Weights of a small GPT-style language model, trained from scratch on English Wikipedia.
Size: 15 heads of 64, vocabulary 27886.
Architecture: RMSNorm before each block, no biases in attention or MLP, untied embeddings, normalized queries and keys, some layers without positions, some layers without attention, gated attention, exclusive self-attention, capped logits.
Training: a variant of Adam for these matrices, 575M tokens, 9100 steps.
Each number is 128 + 24 x the weight over its row's rms, rounded and kept within 0 to 255. Layers, rows and columns count from 0. Numbers have three digits each. The size before them is the row's rms in percent of the matrix's.

# layer 4 attention output (transposed), 960x640, rms 0.0325, rows 325-427, columns 600-639
098:120164153118137155088111084179133128092127148095120139137145167128138063138106135133110111140164147119124104072093167096
092:158100131122091119142138156104132154138094134151141109127166150120155126142170131143133109169111113145175104143127162132
087:132159131109143149151121135146156128160127137131118100107161086128125136140131140157131131155175158127133151142131077137
101:124171118145122097175114137144153095084101124142115117105100117157112135170087117112102095097087085110137165118128177153
094:133107119062098145095157151141149107167105125122141099143124136194143119074160147105114114123130113128153101156122113148
105:094132108153138143150133113110137127169133133119150156136102133162134079122074042148111163114145152134101134177120127142
096:174152097084143103137122124099117127111119129134087132119094143156127110129147148107110138167098149106140117097163140130
101:148120171139169079120124118137166111127118127161100129127138126103166158122122157067145144115106098103128088098129122086
096:120153109130137099090146094137143128099150130113119135095136136134101085159113113129114142102111133166142120077115148118
100:082167133125136092137127135117132114138142092126123138133169141139138125094153183129147123103121106154126116092119126099
104:115132144143134101163141116117143083138145135141161115129113105123131163124151104119124126098140100167130124146110149129
091:167129193077102128125121114112153108171120115156148134115125121110103127154118125146177121111106130112088113151151152148
100:155105125111113131134154105116073146141113144141104170136135133090148121106161120143128126151151117149159158140150121164
094:102099118168124121113141121141120133128100142170131112134089134179120111135120123125129129183107184088175127114133133124
099:117109080108155139150102095123150132071161130151108112118159185143149120060095134097155095080115102109112088137151157125
106:155149159151101107155111158141113103158159146114108118159135143129167115107129146123114129139141098119133152123125152096
105:149139103089129126143113102099136147153191118159103120116127133129167115114117157158166149161140118129134132169121147183
094:169138110160151126083104104140132121129155127096123100135128139108163118120164142096164122125153152133124082098153091074
094:153127128129137107113083127110114101130116124116114157115122133107124144102121121131125159106166101130104148131117115129
102:100120167110098142149129115138114117151113138112128118117115116128118110101116076137085144106091131156088079134159096128
101:151140103127134130152134135094115122130193141146149125140083149097142117162124112171074138129141145142103135157122102150
107:102102096145120119091103141166059126108138143165109091140114134136105136138099111099112137086117137142119162149071128171
102:120105134125123141114140153171146097133121124141145113131134127122149125122117093076128136145111142141119108118141096088
095:147149129157141129148137096128096094137123110104096117104170134116124164143130177172146104092159192156136131110164152104
091:186137108139135162126112142198091159134180114089093096121137132115104153080165153149155150173120158113137103127086125122
114:157150158140107150166128142132134137165166118114131120099135109119128118147120132104123138110123128117128143122121110136
096:135157147118160131124096113180133084110095136070115129121126158123137148128139102129093114156103102159118102132116143088
103:114088111191134131106146120120088103140163119154102117133133183111150124127121143176129128136143109132143145135119121139
101:121128110112166090128137139118142119146145156079108146116144158147090155076133140084125108138117111093121120114089105141
088:092139118116136160128159112108129112128100123096155151139141135155128114128099131121113096105133120114137116074131153135
100:164103141114107118143113146138166189126097123143129135133107133134123156140104109137160141141078105099151149135155120146
096:115100097116099111127139131128124107070091132115092103145121138123132108122107110113105113115142143146158122156103128099
095:133114154122128115107150171126115151076087151107112130103168115160149136122148120132140122166130113140148137131092180122
100:158124136118120110138158132104168130108170084125174148126162142090122107116157110129101147139121126128096084117169107099
092:116145121143107135137106135147138089163140094158121086140140113068097140120164179112121146140148137097099090124159119131
106:108112121158092151106142137125128134137100126163141164120128151082089141089123138136150188109185137161134111109134110183
111:110117123150116129084163149115123127130115112098135135179127140161145166157117166145112108139145132170128113122121152133
105:128152110123126116119165099147097099127109112160114107119137117115142171146164142143183121100128129103105128139137091116
099:113132159088117134092113165134176117154119155100141140157123157125131075095173118094107118136152117113124144109147134122
083:165103094163144135161121107152154120099188142132098119112140170123132111130148115108117108153137159124163118148122152147
114:113094119172114110148125108142128149104098130142120137113104124128118197120094128102105129133174121136126160106128167122
105:092159143151117116163094142130137098170101113144114116133098136134142142158141139119154149141139080159123179117103147141
096:114127159147117111114119135095124165141176160133120148128106141095128094110142142166171122094107099078126119088125136133
118:101137127121122151082136128143143096077150153075140134149156123094117123127130133149117104125142107113092096147128105133
090:121104105144107140130115134108139125133140153162120162139120143153112130154116096134104128154119127138125127175130138177
096:129123112147131096100112094101115115147088128108171110099122163117148147148123124133123146121133160129120113126106150109
114:115116174125146121095107171109106114183142121122132104111135118105150159124107102097109083126099130117123095134130092158
102:099149130114108116097146160108111141124140153147121139113116112114141157150123096128102137148114149170113112124087105114
101:155138116149153158150128128151156096100158120106131108122120106076087139145157158112103129174122143141126132148108129130
101:079152181162152145140157144059143119116110136105163147157149153142126117128124082136079111160130064156120092086142163104
101:145129114100133140135124101099106148140144115122123117134109139142139141120174149093105147119123142128082114134145140096
094:154130124123148125110115098124129147115156113139147124131177171093166114115149105124139122137125151135119114147167118135
102:107096155126150137111133186141084155135117123134075092150099131120136161122103129108120153162080115164098155181122162189
100:158109090111154131118140128131063135102128140124120121138095175199124110165086123110153141130092156129127135148120154130
099:115128128140134142113099149130137142177162135138099119157153154092131162108098128159153087120073109139134118150153134113
109:128139094172155059103128168112094143137137124151137114163147141176124139109118167093165090123127138145127112117123126097
101:105128162144107130159122136119083136148085150111098161098124128161132122114112128132124120090111110141144152119079132165
104:136170158131072165154145176127167112153115170114146101167137140141109083162165116147102148136114099110095150146112108166
097:124168113141124157120163117135158156121113141118150128140132166123136092079128116086086151124109120118122186123133121140
098:118135131120128152096135140112150101141132098172125113129175140143142105127103153138106117157082132118152127159115025116
102:097159128150137146139146118130136098130082100147167086111121106167159144143121148110122116109121137160146150113113090164
099:113095148121154116103122097108145117086088143115105130152107124111076131159151184130092120136125173143105160154128147108
099:109119152091123165114150157144164154091132124153110122106169088120148128127138069124145168123119174138140146156130136107
106:134137127134123148078093149126136159109086157116113127059151131121107147137133107127118140149095131157105089106113085135
099:155168099120132140165126133160132141191161119092152136145136094161118117114131124115119105142183132106162119144113135145
099:109130157155126149152094146157138092132120140142079132111131135116087116089127138156146152122180134134131122154106116106
100:114106105130130140115157142110116152127136153128118132092112170115169120159128175093146124126126172110120142151119169132
090:157151089121112111134121138111115136146112128077132127120099143135123119123095151168117102134100132138131118078189136127
089:141080114094171137109128097123133143136143120147129133072110115149117134148126058145132150167107117178121142144138129147
096:136122099159135122164147144146126100124138092102119113129110114125097113101110108099116149153130165175133135093137116123
101:127148139133148120148176115160149096093117096126126142132120138117116104117122116117127117153118121134093162088127122132
097:114123123159139105119100101160120103117128130126133121134121123117109132133116146191107118127119141149146115127132100134
101:144136149144056187136106136112111137101131107104110123134152122114104100132116106140143139119122139115095162123118124117
103:105145135116132152121128161141134168151118106151089163098129152151132116134133149113100087107099159129141121130164127172
103:104106145111088093147103133151138109091094113143084102147115174146132168138132168119162137115131150125110119145175146151
094:145154134118131095141103096127165123114175143144130145124145126137134113106148104162101110200134113136136112118125125148
093:137159149121178110138076180171084180103094142116142143136147131134117174101111145097134100152127147115139130107094145104
099:148095123113130083093127132118096141151083137133153153150141136117142138086122142158126113154114157136128128155126098135
103:148108110116132139125117091148106171134120127103156088106137103109123090143122093126113115127161101124121131123117141128
103:145131127134153115151128135149138167111172144132103172104104108082156156142152103136135122094096131145173114128099106175
104:142109100165145145136110147144156105123173128107128165158152124138163120182130113143098111160120119128128131123110139152
106:114104129082154170071166098101136109098162135105140121148168093125114133119105172134131166136093115098135115172116142137
106:131115123146127107134118113133132148149121103107137139112117189136155152138087086144117129105130119156138139124105134133
097:120146150116144146109152111095154127094151119165093151053122153105099082118140146118096151100125149124134167155156068126
098:081122143125140118129115112073110083135093114136131137103117160121115140091100104132145110105117115124118170148111121143
101:084127134169119138116110125167157128158148125160152121122181153113132123122113134102121121131128121112120156134131127151
096:175107128120167150112112155151117123127054114090132145168113131132152138101152147183115130109125169114125102157145106122
100:130109148141161126103152110153143141113133109134116158126134113079146123074093103121110111164153149173139132164131134135
097:143149151130118161132117156157100112154175105078119122134125095131137142174137084122128168113162122155168169120156127119
099:119126157135114145093172125128105130150110126134121133149107184114152125126161077131123144140040130145133175105130136180
108:142119139083080137180141191132109098142126128103118147142113121142121137168133104148139133112149148114164132183118162115
102:128146065150159149058140118117092152176058141140130099126161130136154122156120127145129118108156144133137110100107095128
100:096127177166119143125153125154127135153153164103112114095141114148078113133157096151169139143126117092131123122151112139
093:109136135163095148076143094149124097112082107117146144179104132096133118086096172138122098102121141135096121092120124130
102:179149107154059133132155139133134173135106131120114135140171211135126114131106117123097150094118167092119113121113112166
099:159080150108181090104094158120153090140151115159123132108100132078155168095164143110118138161124097113149126144089160130
108:097118112155172109137138125077137120116153109175117114108126098160121127134129107142173162134128080181132131146131136090
096:138118121171111154118112087128167142111120124124103104146142138164128155123126153142161137110149133162146147119141127112
100:070144127143146097162149102116162116122119133162162135106123087119151139145138127108107122134127093092097138121132134128
093:122110190110166114147152123092138111105132174139142147164152140116136127104156158115117097124144137125124134116110140107
102:128144182098140123121149109130133152107116110166094108060130120153102124143110181160173133165093119138138091138138095147
097:178148104153137150157134104139136122157113126115109107093131090111111151124134099142125131150139123163183105047088094138
100:097132092130155124156152163147104150089181151114114174155129119139113086121170114144105145128141104126125116117088117119
# layer 4 attention value, 960x640, rms 0.0368, rows 326-428, columns 600-639
093:155119137166141119072153101161115134140149100148134152150141142133181142116126117152137146150116144153119095136143136138
088:122100151143134163080177189133122109100156136101115124094153133188104153133103180132152148142121141142175139135101129155
101:113123137160150165116146109140119144137156141149117175169076150127108076101168099147103132125136127142133095141124101131
097:126122144134083075107107138133158134128120116169142139100132145081150114127126142119111139135139126153079090135177158138
107:151131118145103118132123100098122157116109142140122124145117126144129135130135143157141135114114136138148159118115153145
096:120126113118089093175123098115071130124113126075097139097090132159149100115118119128131134104079162081120103112124098123
105:143135147099135084164140129150155127117121145135153104137146112091188164142198126107114123117126095141098146124145144085
096:128108112125137125152167094141110142135113117119136137139098134104154141122131128125127109189126139126100092124134100108
099:131146120148104111176122132121141138116118150141117174113149083120143111114133147145149134108116124099141117108105117136
102:137141135165093136152138119115100113114131099131131142102135108155145154137137102111143182120095128150133088105128124120
085:103147106096152134137093157133189124187096131140190119125140123058142169156117119135129141153188135132054097126129124129
106:094126160114140171100127126185140119112112098157142115110137148156083103126095163131133137105173138138108160108140158145
093:127138103125123122126103099085151121157120134120170162111159047111145124137127125167129111145122109151116137124150112115
100:130148132130162110161117128108141142118097146089146172133184176143137108164159128091110109125076100112125063122132130116
103:156128125115136118105151135134118131117108120176164110107106151112131121145168108146088116151180135141088179159180097161
105:104146115102093203096159149120094142102139152098120122162126111191122105191189106129138114133139125127092108097128178134
096:160149153111141128135119088122161115111141113119126137139131130136139125133091150069174089136147141139106080100097172111
090:130149166142145152142145161130161128114157156153122129155111140124164148128127136096115089121112107163102161103136133096
103:094090162108136141107163165124144153100152093105151133140166161101070107122126127088084117129118126106113077095125168134
100:079139153126149158122150151110106083114127101126102064128118130141084094144133097135122110143127120121138136140167170171
108:164106114083131138162110119144127080138130149133144156118153135135100121115113137133122085178126143155152120140157087139
103:126140112121125175114111138143176137150148096162130098104179122136114129100122097078117132133132129143108116123120109141
096:139154099144116094116104109131127112127085103106074155174104138127075118116128152165127158126151147132160181115152096116
097:125139152094116130097110111109148121090110114106124166128106151115144081161146140124175165122157168134115131157145094093
101:145162127176126162131114135121120097124087136148079102119143111184108136104100130120159186117137090118140093115091088117
100:095137106093120142147109132160089106135138131145121120147112126108102129153108110091109132124169103089082155112148106113
101:112117179102102141136134133115166128134149136117151104115135119138133125130119096116111108108117113126118109129134116138
109:145130131116165145114130158147139110110136133112144120114149188152094126162128137111139079154089090092138110116134151149
084:142077121109119116126098104140110123106076139134118126125119133129153106094178134143117073129104172130145110152145098154
099:098130134111077130074122103115106122087150114139150106087104096128119146145124116095138120116148150102088105138158119156
093:161081108119116140133185136126144094146139091127127135155102101139129126103117150152126147110104132171126120116140128107
098:095104140124132126112121111168130139104130130125161109161097136113103118119115132160126110143096126160108129108163124141
101:124116110099089151086150142098137123144117108152108133158153101168150156147127165104102111150129156103145138154137165110
095:119168133104141140158089142103174145166156152096125123155078077134125164139133103117130158117139141123078123125093114140
108:158146099105101142069127137113129114128133130165140129084142195150101097106077113123155131086174147129122155110182146136
106:080114106133126106099162159137144109132128149087133148140096153131172081137153122154072133115109139138123153135113181121
112:149146109113151106180203137157115165151136129189150146180131089135134147130155157098164094140125116132152145145128121100
101:104148111123090138085137147094116147131098126141162123121138141126122072128137100159140148127140138107118189120134174122
078:162162166129145130131122128101106117151081117147118110155102155134167116170120121116157144135096148117113169161136089097
109:190177129148131162088116143108141140127124121121136152170145110139098152106103166165118116095132138120089150129106120138
101:113134151123136142131141140137157140109132182113143109130136119109174159104202063154129093141131110137110086139157122130
098:130146123114162134138146106134096101117123115144140133119110108090169131165142099146154181122172098103109097169115108133
112:121103113119074158108141131170193161157118104099081145158130123104154115141121112142127130113115110158127137093139153126
093:142108134128113154128099129073196130134130128070116143142187163119089137143115127158127125104082107166108147102107123145
094:099145161093147091105083130146119173137089118110091139128104133117146171139136112136127113125125079113117146127137144113
116:098136121125127133070167210114108072124143156108125115145128171141150125133173139081101127128117124088141146140108157134
099:132123118105141092104140160099093108136165144128121146120109155107136109142129138131123083144164155168137105161143110125
099:098135133125118135117148113110123137119153117193076086108092123124149114138134177124154154129144176137114104110106124107
107:106126126139144159108121100140144126128112159142141097140124090135162124134132106128056138097149115116108132166167148096
096:129138135119137108167174129153093110162116155101129113131109143102161128140170103105113106151156117118094123125119129144
097:107151167110199118126121122111155089150099120068120147093166160132111080139091141172150127180104123097149126131140172133
100:132152108137101104118139134136149144108167120145148159134169148130119068127135118107125136130104170124109143138130084154
104:118147102141075098087128140140164122137132150082147163126188142113069120135157121155133140109156113155140103098158130133
096:130134154112153099088149128132116142190130118082104146131119141146195159142122109155110102127122075126115095166170142093
107:143134087106162121136140107164152138128130142119136135128101129135208162120128118142120119169060118154124116167119094102
096:131125069121114125111134134137130129108128106128149108149136122135091143103110131106117140119136143150133139142156103132
098:106128186100104215140122197150144164100152123145147127131122124128101097166158111102106139111153160111068142135089167134
101:126137122093113126127120133135132139147151130115140127128160135172091113097124107100115109121146122101117210109180142124
095:104169114131130139134110120148113189109115144160139147141167146122118080124157141113153120118173083131119141123122094111
100:144162128128074106133123129125143131101119137121144061122146144141087113111110118131143180122138142130137125152140178132
095:099106123159108127067153125152096153136116144129109114113122114116168080128122151128121127108104121147144092161110074135
093:125151110157115127122111151114127108108155136114113104147130158128129146120097166106109132141148127094130162141095131131
106:105125089154138168114125169120174181118140154094096127091097139098103101113110132138140140150107171148121154152131166120
093:141151128123095080122130100139094111153128128092153172133094132077115089127121155134138108145154136134147099139131122149
091:197121130129141152119120118142124139170142096114140143110128139164093111083145124115138107103154125113141131116132118146
095:126118103137070128129147113108151110138089176174086128115126184150139075105123125153137143104124134140138115130124123153
091:122138120070111167120130143138181140118092170090105100131070114093130141165070121137143139104147106100110140113137166115
088:142109082098123126122165096114136074121127112156133097150135113126116107101103111163127133122141126147181167161123104137
097:165117126144097121120167097142121153134096096154088109122126153113142120124121126161147100117103109117149135132127109159
097:119154139134172137127134134137091101108117125123097135063128121163075105158114147109111115089136156150115105114092157134
103:128098140162111068135079166112133106156130112115142178143123164104137120097093148113143113167135111104127163130143177111
096:137121142062157153164149117159086091137095121116149148095118109112125107101157154133124136128087109126090106117067159131
106:127133111150129145108142173125184136152153152117094144089169116143159125162086130179150101171099134137111187116155121136
106:171112153112102109130144081119134139092061125174167136134101089159129146115094130160130169114155111140172127094099130132
092:103116152122146137132089144162162165134160126118127152142171099130150105113127125114112088103092109117129120139117150135
090:098126148134150065123134115131135113153068114108070110096102110125136126148122190169117122136148140085132149145171105102
093:149091127151116095157115095122167124134128128124116161136079146161134170129126138100138091133117104116114115167149120117
102:142091127090131129142105092138156118131119109073169148163135149139152098079113123081133115131104105112139116063099071123
103:158121091169112158111140088148113099130169093162131127134110183160120087099160156081159146079095174133160126123129064103
102:122145111157114126143161172170116124148132164163101080135164138137120136120127115152139132110155148105076109116118135123
103:121113122128139159145146138146127144124091131077130123173176131130117098128191117097105110120165123123098090126149163132
110:202181098136100140133180129086104101121088089146098104110117135108115113114119122172148138117113147161159166144160079128
097:093140116129150137098073122126160138111153142133131148136115143148133085116163129103119128106126076140127152142129180131
091:182159151126130108141099161095144132118159113150151106139153156121100099153138130171194146123127136149151181086114142126
098:101116184153153101135136124138110142144119137097096110112175140107093149172130106138110095102116140194105111142115159131
093:120162139108083114112101096119099126131119130105159125125113090083145152106148142113089149154145170082102157170155101111
094:121115149159127095095132141138086158130124069100122172122122150124125120155121164107121137096154139128133106161145177130
089:132141132109138110111104133123110138143121140115143143118137142136161073116100111086082076107123137113138154147112142148
098:145130139143116129122151126091114127146126146108089119139143087130129155140133154126108079169132118108123151172155091154
114:128123089124134114147132097166148125176107145109143123147110122105184121146115104132145129184130141100133157112145120132
103:064119114130105135133117128101101106148103134090127121125105157117143115139144132153117178142134113135140099128126096153
094:136135113119132086133100101165151159095156139109143137122139126148107147115145096120125161102166110117119099104126153101
089:108117108158081134152131107132175139108116106133137153117120157184103186137111129189153115109062115124136092146159124132
101:165148088161142146103138111166140147150092123125161134120105117124065095119144097113109130116147166132114126157128169129
097:113112146172151129159117138134124144146119130142102101137119121120185103122118136119141152143100133151177127109130134103
102:131094129141141106136144131149152075116203113142146157115142136101127135141126118212147106134131141123142138109127133145
098:109122137134079119110138102133121129132094126158099096103120169106097148146122128183092155146133090162153119148118114106
093:173146127166151123180120194132158104089159146144085087079157141168073126126125138128141149113088133136109135130085145148
089:120099136134123134148094154123110118131085139131118151136150120133142126205169107121120142132084137127112106137114086130
101:125142140118159158105095125134140121120143092095120132144110134124169094141105149127146181112109123105162143138067124120
093:109130098129136110131131116117143121129109176104093174168119156086096095112134108116103133135155142084134119110174126092
098:084106109195179137161189118111070093143095091140145174123169151119198126151158141090121072142080111117144139139125083141
093:092144175109142106132156127146148138160118106095114120115142127101129148162085148128095153128126082103039134113139116127
# layer 4 attention query, 960x640, rms 0.0372, rows 384-447, columns 600-639
095:115143132117138145120052122120101155163122181132125145104122150146143114114177118116145117090141082177109106135138107145
103:154121119119130122119087106073091165151162160108135145083152154125148111136125140055148142121126085083071115143109100112
098:132095154159104122116123217112115140141153148096119147136170137117118096146131119090093130131156121145143148133127126157
096:122128139122124122084145136135168084117095127087125094131133139102123091149102140145081116134106143128095121118139136078
101:125121098123120136118104089132104081148154151146164101147104152146101124142129126142118119100119168082152153077119134147
105:091126133056148132121143135119118121150140105090128175106122104090127141144089116104096144163101144152114110110158150116
091:134083135165139094130148172123097110123081100114123134121111097125134113119056198123168110148104166106148093140113179147
100:136113127114144144172156139100148154126135129130105123126085150097122115146093130134158118130160137117092102099114126112
099:126103137146133147125136128200103109224130159121140120111103144123114100109120159158127125156078151116150124155105119140
099:158143145117138125161121125121098122106143166131173122118154152142098114122149127113168101067112153113140125132139099129
094:097115139065123157129187117128131136114088087137153092148136093113173137151066096129127129186114161098126119157124171076
103:124167126141112126137076134149156161141120116139127108141125180138151166128190112138120140141156088166122124113113112146
090:137122137127143118137139144094100098122123110092151118119073094125098082170129115090142135154107158118115082138083167130
104:140130181086155129130140168137145112078106142180153140105130129133103158127129108112153112095141084137088125110145107142
101:120115086124081111158088116136153090155119164076133138126124122157178137147177082164114144165143087175144107152141178089
095:121129164175122105124167112078110160091116123150133093151141132101086121158109189154162143110100155133102112166129106105
098:144160161110145141134100160130183125107135166153174118120103114145118148138141163144150142132158108091111126148132106146
099:054138107080104116138113087132147120102099159144163121140157081120156133152153161112149137129141093178111132110101108127
090:139133144101146149126106104133099132163139116123140139077136123119148165131109169102103120132157102158118153102108125135
104:121100112125127124109104102154131104139157146133116109121120096074116161133155155144118134132122151109124136152148161145
098:125129053130117133108101075118141167170091142134145100108102148159131138124137145158142115190097153128152160113106127127
129:059138100124132092114114114106127120136137124078097090121127101077136146149113154141096141160133156148099102154162162147
089:110121138138089167125161128110129133125147136147140158127113134125132132134161097085116152138132103121128140188108136112
095:085134135142069093092074125109108069115107111086159148083128123131152103169153073135156199106137091125136142154124171114
093:117171165132101118098108139130125092106066109129129076131122167128155108105142192103133155121130103101117091063164115117
101:091115146128119153115132120127159109129141159130118123113108097122114130132103144141142144099170158089080115091161128154
086:107146143120135122114124156111140147123146134129098109136144127094083113148084149140108111106138115121104095120135160151
100:126102129135178094134158092175114096136135096131108153086109078157103161115173114137147112164125165152169134155169139141
089:091174104120167114128069181124113180108082066119072139124110141125149125128118129118154105156127100102109119117127148107
102:142161098218122124118112097114106145109161076108155089077118143090115109111114162126134140119113150110143149117089179132
097:128067120139095121103128107111139122132113118107117131128113111124144130147164095130112138134140125134103122132140099093
095:116095128101118143153153153100124104137106145110130059166128100095076147110152131155129103142111151132111123129176131139
167:102106099148127115120126092143130130115096113107110120130140088099148140138155150154084142163127161178147128129152155139
097:100138147127131094103149135106075149130154133144097182093108104159168121129115161108176106164106098167108098109108111095
097:083183111167097149112088176128137137148105133139137111118112160145149108136091126154115118125143130080168140105144130164
096:111108156108120101143101083198130131144103072086090148121151083126139116166126133162084154140149109156136146142160130103
097:115100110117142147144112100147126144106161152207159153142116144087109155143122106153152111132097157147144154127119144121
091:175154148119140081154147123106135175124094107148143119130102146103138142117176123104139145107102131151107120112130132102
097:150123146103088124111086150133121148098104104134157095149141148144179136121136154067141118074145129106100138091153104152
110:165125144148132133101113127077157139118131144184136153119122144135118143083118129154183129134099112132129138138132125086
100:142121144104115114116130120122146125101175202159113177101103107115143100107168189137132155115167118120091124099147128145
094:103144146125147100166123180124129119093113119111122090151131141122117084152110161086125117132124109098110121107122127091
093:150121149082101120117098098147155118129126163189194161134093133142123140170159124114115142100154113151140124162120113121
125:129148174086132129157093167124133150105143130102149130098158139163116119143145119071168141100133077104054099093111083097
101:165088161108142119148099111121132089152103078086141114149175129157139166117134097100118125120126120119108154105121137141
104:144125156112111163199166139186122160135139136139123154127079123135092160114148130153151094112112189098139169135130132132
088:133145132134123131142102148103097167153131087121094136099102132101134137133155148106161143071139106102125115123123127135
092:121083117060069141130152123134104085142112103062134123090146092136178134128151152155109164132147124176121141125149141123
095:137174099176143177123104158158125111120165154169130137163101141102124112131142049132150175119121137124141131141143136157
097:126114143137118149147137118130089089133108155154162151139106154149142089117135139116120137150111159114118130135160149122
117:173085099136113107142090151131112131122140123126141127102161157156110139128114136099138117072134139122115131137105113099
103:199099121153128118136142089136137080120109117118165122169121117124116175125157164150133128133120150138145172150128181101
099:135101138110149137144163181101131125090121140149116101148143120113077157121117118079135108094120171098122114118114105139
098:124141084167136128135062058128184130133091140095127165141088140110093080144173069143138162103139132141124155092136158125
103:158096131126118124106145120117136132130133145138149116104128104099130102091118151140145124101133135109118117154131134122
092:159137150123121148118136110127151107097134108148196142125118074149139121146137136139156131161148141133106145142086125116
094:155111113162134145109135131095176155143128137113154111093109127121134145122118135118136127095127179108127139124122117129
095:143151100199110114102120089091132141132080074071118116102140167135154079096088164110113142128106120096119153121139156152
105:105136067149099129122113096144128126104103112149112120139130128128135158118134135141093099123145143129182152111167148179
094:122098103125159157088143128120131148122112120084102121132156072103133135135128093107105132169104161147123116130154158124
102:132138118151123089125093140093163139135136116138119118099138170113127139075126164087127094092127101100110159089087165124
089:142113104083151134146117161174121135158110157161080150116101122131106155139157093170143142127156126125140091115094079125
098:104107097091138139187094103109128083142136147100097115129100115123189111117123152107126068170082150120120106109111146127
099:117157160149134134148105179141116148094159127192108147134116130098119127130119147083148131139145091101114112139112114166
# layer 4 attention key, 960x640, rms 0.037, rows 384-447, columns 600-639
111:157150171100101124130117109094118145116136115123152132144173111128130132128167129136102090085122128117067128157111147118
086:137121084168157063133115108129154143095141134098106175139129121103128126137092133124114135135145167133165093141124134139
097:128079078136129114143106170143112160139149103134105102090083101069099115106077128143128160138106127121179165130081147165
098:114146115126100139103152138099144134100123120124141116113141146156141123097132100174111167134150152114120113132163108142
095:175130138167179136105141123125100122117153138119143144114114106145114138073122160107123149162116094152145099139164141151
108:123140107156154103113141102106108098151153110165068147115120138157129086118099150128089123141129193143114103127136091153
100:123106130174134132104153117136082088141124123138091147123143101115110125110135129113102147141124186167144118126136121108
087:106117102129142133132115128111107149138156117121077129113151112121127111124105127134132158152120128131162126105134130135
117:090116099145157173112149142135129094168117159122120143128176081098115138097129129125106146160137155184137154168117125168
093:164125099120103127164121112137091161080152123105110143070116102133098129122121132103138095123144147098150101127136145125
095:087156139146120114126095144162137125092118123157111089118090149133121110112118106171116168151163159145152119138160125126
101:165115136129151129116141127107125137142119096155120131176151117124126101059126093124125118118115120108129113122115146114
096:115137121136156107109173156114088150137123131150094106076136136093170125144125094103093146127105114146141123100137085108
111:130109148113129135121095126128103146118130118128152113118143129126111149114123106113143089103124124113136120109136153078
105:118149107132136083105130115097136163099133130095097117125108139111099135111104166126134131119130136172121170103164091144
101:114124142110150120153168112097129163107126124137131118105131145118153129106120130155134096105151085114163131129184125085
101:134098116142128141127119142115155123091121108099117157124149141129130120141125152113128132142139092094070128137118120094
102:099136146136140132126139162101155151093080142143156085167134161172161147134118131122156093109146114118133109177124119118
107:113143100151146141136115108103098141145136125120123129125132110106109085105127162159110116147123116120138167101143181148
104:116100117167149127101120127119125126133167145152058106143118139154106116135104172123131112146096132172143104138134123156
105:136125101157156090084138110111110134160108131128129164200115107151182135104121110118120160197147155147142129148171117181
124:123128114134141129092123134106144079141143166134065136165116106135149092138127151162093154154141120135138105120140106164
104:111125119120106158174136126111153121141096087154170105113110124152141139110113091145168113140150112077147150146141131128
104:163126122120130146119100132071136106136105125089169145128083129103141146090146139139112134113139139115116142142138108130
101:164105146126134137080164086120138147075104125185111111130155145123135132119136109114120134104129152082115103106161143124
096:112136146149099174094115138130107134099125114121163129085186105143138123131124137169103149101107086151123094161150091125
092:150135143145147127143097142140124133127129174135120092137151085132092109128114152141087081136131151168163127138150130144
092:110154137088125132124144109134112098208082150145113100075109150144103158120135131147132144140108094154118119128111088118
104:121150160142138126121116122101132088147119113127138098144139114108149138126163101166083128150142133097141102127135117103
094:184124100146162131139148123094137162140140103088135163171147131124136109147127132078111139136132128120140127131073168098
107:092107117077133101110146125072135085160107135113093119126136109100142136139111162120142120135125111202137131152111138157
094:151119096127082136127158148111149131116137140128176110134123111125131123108132123172149144154111185138143145158137151125
094:124165155129124163134130124114150134162096160125114114171133142151141132130170158118157160138112133155104116105118137121
095:103141158121172096133129150121121109153111137134143149131129134120161172111142091132146111123160124111147137110154083078
106:122106083138159169086133103163144097176097141133092146145135085110110117111129136128138179181136143147110137107113115143
123:095153089115150128111151128134129129153133169128059103133114134100116129141121145147129130126127133147119127107108111193
112:130144137127086133130114156153127140145150097118163126162150157122134156120106105127143140153113066104124148177129133099
117:126141140109119117133106140102153146106149098116131150089138153149141121148160074116160129101136070067106132123138119107
096:131114120146121132112111153127152140081126116095122103114129116139144136167165127136140119109113122099123111144130094111
132:132123145108105130153140136114107125114149120126184127120137150145126122129118094085161133114135082095131138142110155094
095:142120151143156157113139100146084150091131182155102106070128093157125123119121126105126077084146150125118114162095116136
096:138117095168158134127156126140150109096112153168111134076083126158134106139125106148118127168170108143144133109161104113
106:125151164101079104143084140113134145096125101085176152129155134144128100113120126109155113081113080121109155153164128094
090:133082101119161107158151112138110110091131117136130118100108128118104099127078123150119089121154117138145119131138124123
102:168081137101137113120072138121128104131155126082096107137088121074097144120134150162120106090165173110118123128104133158
099:120128140187152120109105151122125132119106106165115132077136150120090136122099093163136140161138099089124155122146143154
087:156130154147104152141128115133095144082130113135125178123144123157142125131123103097139138118120138123162141103158150092
109:132110129153158104102142119123095146134158130144117118114137127085087115108091157101111149096116192155128129148100112183
110:099167109094075148161153164128150103113112106112134185119116143146108139166113123133117156085145069107070136130096152118
103:140116131139108128101142091069125171103127129154153126118148162135138139078109099142159101100128099115149132151150093110
087:132099085148129112145138143159110129094136114131086132114124109115103140149114132111096090131114109104159112129110152143
101:165130190129120089131147134093101131145149120099135140122127114135158160120115126076140118105111104081137095145138099081
114:142156139137096136115129159134104166081154145145176123084132130109133133108122080143154124130124113102156133100150142101
094:111148111130125132138138173105146095132131137117117116138073149163131111124139157132101142161131070138078083101111131180
102:109130151107105112139130160159129114091155110111138168152169163130120137165138106107126125106107139102143135158152153066
091:074101151099136127134122144125102117155113140141130137143096135105129155138087141100147106085184135127085139138150105105
099:114112134102133174171118143120128115119146114137114119135156135124135138150119141102135151128125103100093089144077162126
095:105156139142132151093126132099174107151087126161131148152120113136160138145188099161141193170129134120151123116148141137
088:108182154109126171109127142127133137141102147160120124129131152136130129101158145129139131143100115154106139120132134133
093:102162119101126120105146108136146150171100180145074093152118135129162175141101139156151128142143128122131128129118088155
114:139127169149147120136107120089117148128118114127152118115130123150109105123142106118119095123094066083093139143129182098
095:125192130143088120152129121157093144114108132154131138102121128103119123123142131113186147159110106124124097083147136089
098:110133166159117090138191144120115138099123134122121136106111126168144128170161108126123123136120119117159096154161067096
096:111085154126150175162082146138126110125135136107147103134134118141099070126092107163108127108124123142089153129135158084